Each number is 128 + 32 x the weight over its row's rms, rounded and kept within 0 to 255. Layers, rows and columns count from 0. The size above them is the row's rms in percent of the matrix's.

# layer 5 MLP down (transposed), 192x64, rms 0.251, rows 32-62, columns 0-31
size [ 70  97 100  94  98  97  89 101  99 112 102  94 100 100  75 103 110 109 101  98 106 100 105  90  96 118  97 103  98 107  94]
[[132 123 168 175 110 124 124 125 100 116  70  74  96 164  89 175 120 105 129 133 102  78 111 150 133  96 143 178  56 128 129   9]
 [114  88 157 142 133 123 119 142  97 124 118 127 178 127 123 143 182 152 133 136  90 150 197 109 156  71 198  69  76 179  83 152]
 [127  99 156 151 200 102 145 112  88 125 171 138 132 123 172 128 102 157 105  90 163 164 143 121 105 125 151 152  94 173 146 117]
 [117 130 111 164  87 141 121 123 115 135 174 147 103 134 137 107 117 113 106 102 173 124  88 126 132  81  99 150  85 119 127 109]
 [ 83  76 119 134 133 176  73  57 128 135 181 174  97 130 142  92 167 191 139 132  87 138 165 164 124 116 193 140 126  99 148 126]
 [153 144 169 137  94 155  60 144 137 125  85 126 149  97  92 155 155 139  70 133 153 103 135 131  77 120 136 105 112  96 113 152]
 [120 199 123 114 168  85 125 129 113  89 144 177 140 106 137 165 121  94 110 182 174 122 113 149 131 116 137 159  90 158 189  61]
 [137 117 192 159 127 158 230 123 101 152  79  98 136 135 119  91 134 188 132 136 146  87 158 109 147 145  81 166  61 129 150 173]
 [112 128 111  96 136  98 152 112  97  87 165 104 134 146 182  66 136 125 143 103 183 148 159 164 136 131 153 168 122 162 119 170]
 [ 59 162 150 126  96 156 146 137 167 126 110  68 146 128  96 115  80  72 129 160 175 144 173  95  84 119 153 142 152 148 125 116]
 [185 140 210 112 130  96 131 141 105  79 115 133  90  89 139 130 115 201 160 142 108 112 138 116 159 109 144 140 155 101 171 123]
 [ 81  96 140 146 123 108 180 158 116  95 118  86  78 154 170 136  96 142 148 187 186 162 159 143  88 115  36 128  92 106 159 127]
 [164 132 115 129 134 220 114  82 121  76 140 146 107 119 183 141 108  53 112 100 104 104 157 182  58 129 102 142 108  85 113 135]
 [ 96 127 104 118 106 142 155 159 117 152 143 136  88 153 145 112 151 126 177 169 151 152 198 151  81  65 137 104 137 113 133  81]
 [169 100 111  55 124 123 127 116 126 106 151 109 147 135 139 132 172 165 162 187  80 125 151 149 133 158 101  62 197 144 119 169]
 [153 129  70 118 144 106 158 107 143 109 116 118 137 168 186  86 125 135 128 152 112 132 183 161 133 135 123 112 217 116 117 139]
 [131 125 108 165 109 146 136 124 125 122 194 135 137 104  59 207 152  94 127  77 121 132 132  97 154 123  72 102  93 164 108  81]
 [ 97 128 139 148 138 149  50 139 104 164 142 137 128 164 138  93  60 154 125 148 147  80 189 130 136 113 140 163 163 148 118 173]
 [131 147  76 151  80 124 129 146 115 159 140  73 106 137  82 162 132 129 158 174 152 102  96  78 131 149  96 102 146 187 110 114]
 [137 136 144 144 170  96  90 117 118 140 155 180  41  64 154 103 158 105 146 125 150  65 114  84  79 140 109  86 155 119 126 168]
 [160 184 109 127 181 178 120 127 152 110 110  94  87  86 161 150 147  76 105 157 106 149 147 104 102 161 155 118 140 195 158 144]
 [165 132 118  97 134 110 136 142 120 141 154 146  75 213  92 180 104 122 128  54 146 146  88 118 163  95  75 159 126 119 109  78]
 [141 142 169 121 101 165 114 103 143 164  94 145 165 122  85 147 138 160 121 129 157 180 123 159 137 147 117 101  88  86 103 148]
 [ 93 163 120 159 214 101  99  87 111 120  81 106 173  39 131 103  84  90 140 127 155  98  68 110 105  65 181 146 150 144 134 111]
 [ 77 132 140 139  48 120 145 151 113 194 119 136 113 147 177 179 139 128  98 115 104 154  52 115 177 131 108 104 177  86 156 145]
 [176 111 157 170 115 158 153 121 106 128 117 109 108 160 120  68 153 129 109  75 164 118  77 118 169 112 119  90 144 113  67 143]
 [153  90 114 157 130 185 162 178  90 120 142 114 180  98 164 109 116  61 108 142 142 142 109 180 147  71 124 128 199  94 123 152]
 [100 154 131 122 140  67 110  77 154 118 137 167 101 111  84 110 109 166 138 145 192 119  73 115 151 119 192 148 173 125 164 107]
 [141  95 127  90 166 137 103 149 110 119 177 153 119 169 146 108 140 136 209 121  98 148 165 136  94 187 123 192  83  95 144 123]
 [173 121 103 202 132 137 113 150 159 159 164 101 187 153 145  86 196 136 170 138 136 139 116 111 167 170 148  95 161 150 149 149]
 [ 44 191 156  56 141  98 172 152 129 149 152 155 116 106 108 112 182 126 145 165 122 157 115 104  68 182 168 148 119 130 169 114]]
# layer 5 MLP gate, 192x64, rms 0.285, rows 33-63, columns 0-31
size [ 96  94 101 107  99 103 102 103  97 100  95 101 101  94 100 108 105 107 110  99  97 111 101  95 117 100  98 103 113  98  94]
[[103 112 166 176 152 105  58 140 189 137  95 100 115 118 142 153 151 125 122 166 124 112  81 155 131  55 180  75 124 147 126 166]
 [133 100 109  73  96 137 156 119 184 164 164 139  66 140  96  89  77 157  56 118  62 142 104  86 121 162 115 151  89 170 135  96]
 [113 110 173 154 111 118 134 133 118  92 157 142  78 101 130 103 128 122 144 105  89 117 125 107 170  58  97 156  98 156 181 122]
 [148 154 158 131 103 163 116 135 134 117 174 124  90 108 128  53 151  83 131 150 140 168 120 138 164  98 162  56 182  72 215 118]
 [153 153 132 145 150  95  93 139 145 119 127 143 152 141 103 153 117 159 137 114 133 119 109 118 126 104 170  90  97 119 152 216]
 [134 179 112 106 159 102 113 103 122 132 146 172 127 140 189 117 109 144 111 175 161 104 133 187 132 119 147 202  90 135 115  91]
 [190 196 106 105  48 183 128 158 114 136 167 108  99 171 112 105 133 141 125  96  83 144 168 107 136 127 115 126 162 106 101 166]
 [156 147 178  70 151 118 132 113 115 174 180 146 177 111 184 107  97 132 106 165 130 103 172 127 127 191 188 158 164 158 181 155]
 [118 155 157 135  82 116 113 160 165 119 101  66 142 157  86  65 159 191  72  84 142 114 126  62 101 135 174 140 174  91 174 129]
 [152 134 112 165  92 136 140 140 132 189 104 133 110 154 149 156  92 126 124 116 125 127 147 163 115  81  59 157 159 159 138 149]
 [219 133 125  93 163  61 154  93 196 140 176 158 112 134 183 113 110 135 117 121 123 133 106  90 121 155 135 143 109 153 112 125]
 [188 138 127 140 118 163 156 126  95 120 114 154 168 146 192 150 104 109 138 103  42 104 178 128  91 157 143 156 146  60 142 172]
 [160 120 132 123 112 100 153 165 131  82 139 145 121 145 112  83 104 132 154 118 156 132 112 124 120 136 120 133  59 131 152  83]
 [105  99 152  67 215  82  56  91 131 157 127 124 153 172 123 125 153 106 133 136  79 149 119  93 123 141 115 178 114 133 155 147]
 [136 112 129 100 178 118 153 139 150 167 132 128 112 153 133 181 153 156 124  94 126  75 167 111 169 108 106 163 121  97 176  99]
 [110  95  80 109 124 135  97 162 108 165 153  99 101 204 173 131  84 115  80 135 130 121 144 123  65 146 102 134  89  95 129 110]
 [ 69 156 106 155 108 139  81 149 100 139  88 163  83 152 146 122  95 146  85 110 136  81 181 156 163 141  88 141 113 119 135 157]
 [176 195 165  63 147 169  66 149 115 125 134  66 149 150 132  81 141 122  59 123 120 154 103 119 143 136 131 170 160 177  94 131]
 [138 125 101  94 132 160 179 119 145 115  97 140 145 146 141 133 139 149 134 117  99 173 161 151  84  76 103 162 101 102 121 100]
 [139 131 112  87 159 113 122 151 112 130  95 168  64 135 180 122 139 145 112  73 133 169 150 109 170  83 143 156 143 123 200 198]
 [162 178 103  93 166 101 163 119 143 121  98 104 107 186 128 182 111 100 109  91 115 122  54 128 107  98  96 183  77 136 125 170]
 [108  97  59 130  68  87 134 186 149 165 107  89 167 168 169 123 160 101 168  77  43 132 152 146 136 113 122 118  88 108 126 141]
 [130  99 197 106  71 161 142 143 132 138 126 135 126 174 123 128 152  76  88 115 125 123 188  88 141 192  44 123  99  95 169 145]
 [131 106 163 151 113 160 202  90 126 126 120 148  93  91 141  48 157 140 116 132 135 133 131 141  93 128 104 187 113 108 183 138]
 [159 182 140 137  80 138 140 119 117 130  96 173 150 130 181 101 106 163  87 150 135  90  85 108 105 122 167 108  93 107 122 156]
 [137 130 103 124 133  69 109 109 135 113 181 147  88 146 125 102 121 137 148  90 103  94 166  77 150 203 147 134  88 121 110  55]
 [ 87 150  73 110 135 138 106 141 120  84 114 118  94 133  77 147 133 145 159 145 158 155 174 146 144 101  62 128 141 153  87 171]
 [123 134 125 166 130  60 147 158 138 139 118 103 130 136 130 135 131 120  79 111 151 113 120  98 174 110 103 106 225 140 162  63]
 [109 138 175  77 118 137 160 121 117 105 118 194  68  99 184 145  98  76  87 156 193 132 125 170 109 114 159 173 159 116 169 170]
 [241 103 104 126 114 128  69 185  95 122 136 137 115 227 115 142 133 149 139  97  96 133 162 167 139 116  65 104 122 127 142 125]
 [110 107 165 119 125 159 121 108 120 148 123  91 156 159 179 110 146 124 137  93 168 108 117 191  95 148 158 113 173  79 156 103]]
# layer 5 MLP up, 192x64, rms 0.266, rows 33-63, columns 0-31
size [ 96 102  89  95 102  95 105 108 106  89  96  97 101 129  98 125  94  88 110  91  95  96  91  85 115  82 103 103  93  93 104]
[[152  83 111 111 143 148 134  82 104 133 170 137 112 146 115  68 113  82 175  81 149  85 112 179 142 183 119 136 112 105 116  83]
 [120 156 117 119 121 133 149 137  84 106 120 118 102  92 127 111  67 146 131 158 101 139 116 128 130 154  97 136  88 114 137 152]
 [109 131 117 110 109 193 145 131 139 133 117 103 173  87  23  99 195  94 108 172 123 165 197 106 168  79 100  62 109  77  82 130]
 [119 101 133 158 106  96 124 162  76  96 138 116 156 136 127 119 135  80 134 126 173  99 144 103 125 123 102 147 174 165  93 158]
 [149 129 113  97 111  94 139 154 175 125 120 140 110 185 167 126 123 185 156 130 129  93  92 105  96  98 114 171 156 139 167 121]
 [100  41  97 141  95 154 161 161 117 122 127  84  68 137  82 176 133 141 148  66  81 139 127 123 119 146 162 146 157 142 108 155]
 [124 151 133 113 109  88  72 168 143  88 134 132 173 165  97 146 125  88 110  94 136 187  98 125 103 106 164  73 167 158 115  91]
 [137 131 113 133 113 136 120 124 148 124 131 146 119 103 104  99  97  93 118 112  55 110 148 119 110 145 101  76 172  45 183 117]
 [185 167 121  71 142 130 160 136 101 143 117 136  78 116 187 157 131  91  89 139 116 110 131 177 159 132  85  91 147 129 136 143]
 [142 136 122  90  80 129 176  97 116 121  68 113  66  91 164 140  87 142 109 103 133 145 128  98 119 172 144 130 145 155 138 140]
 [162  97 127 115 123 139  31 133 108 120 142 144 160 146 143 159 134 113 126 121 109 111 100  91 153 132 115  93 154 121  81 102]
 [158 129 150  83 146 168 123 104 108 160 143  87 125 139 182 105 149 191 106  99 105  65 130 124 123 133 150 139 179 161  71 106]
 [108 173 101  85 189 125 115  91 133 125 121 141 106  62  91 148  81 163  95  93 152 160 123  98 158 165 150 112  64  93 110 172]
 [121 172 182 171  70 133 121 175 177 116 109 143 118  99 121  92  80 129 161  97 147 133 110 145 161 104 172 167  69 135 127 119]
 [ 72 101 148 167  93 108  98 126 172 172 133 163 113 136  75  98 147 197  51  83 185 130 109  87 101 117 130 169  67 148 119 147]
 [139 132 124  70 157 169 101  28 108 163 152 132 138  93 152 110 118 111 195  84  77  89 131 145 150 171  99 152 141 110 148 168]
 [151  79 115 127 108 127 128  99 194 140 174 130 174 134 116  80 209 108 157  65 145 128 114 118 136 145  94  62  96 109 107 125]
 [134 126 152 105 149 111 108 177 117 108 106  92 110 156 148 119 109 126 158 113  91 153 135 139 123 138 139 138 154 120  98 115]
 [ 91 182 129 145 100 127 212 142  99  89 124 117 159 138 172  92  92 157 111  93 115  97 158 172 162 112 131 134 125 127 151 109]
 [146  93 161 158 122 140 130  98 132  95 153 113  82 177 100  82 104 216 110 127 116 122 116 118 115 135 105 149 147  56 101 131]
 [142 100 124 127 119 157 111 145 165 210 116 175 168  95 133 125 165 151 136 130  56 146 141 130 144 160 138  65 155 141 140  89]
 [136  99 123  81  94 113 146 177 125 167 128 112 161  96 101 121 188 145 101 103 143 167 143 145 132 105  78 136 139 122 128  79]
 [113 174 140 104 137 124 119 126 100 145 185 149 120 143 145 138 118 178 114 153 179  93 143 210  88 129  41 146 117 124 217 180]
 [172 120 122 178 153 178 123  95  76 104 129 160 140 131 100 105  94 107 178 124 144 106 129 128  95 148 133 117 116  93 178  97]
 [ 97 141 137 102 169 195 141 156 129  91 117 103 139 131 162 130 167  94 151 113 157  99 124 104 147 158 156 139 132 105 120 158]
 [160 175 167 155 141 121 116 120 146  98 141 103 142 157 125 152  92 154 140 198 125  94 155 137 106 130 175 175 132 100 163 169]
 [ 58 139 176 197 110 107 165  88 135 188 171 143 123  67 141 126  69 153 130 119 139 116 105 120 130  91  85 154 113 120  85 126]
 [166 143 132 107 118  90 148 148 159 106 166 166 105  93 156 155  52 103 152 179 167 112 176  82 164 145  73 129 166 156 164 132]
 [161 139 124 122 175 115 135 142 122 149  64 175 126 106 120 109 109  63 134 102 161 133 146 156  90 110 104 138  49 167 158  95]
 [190 170  92 161 107 124 129 103 132 128 140 148  89 106 149 166 102  82 155 115 119 155 147 142 133 119  79 118 110 127 104 185]
 [115  58 128 134 128 117 142 160 143  88  98 152 160 127 149 202 170 129 173 183 127 146 166 159 123 107 162 151  63 174  94  63]]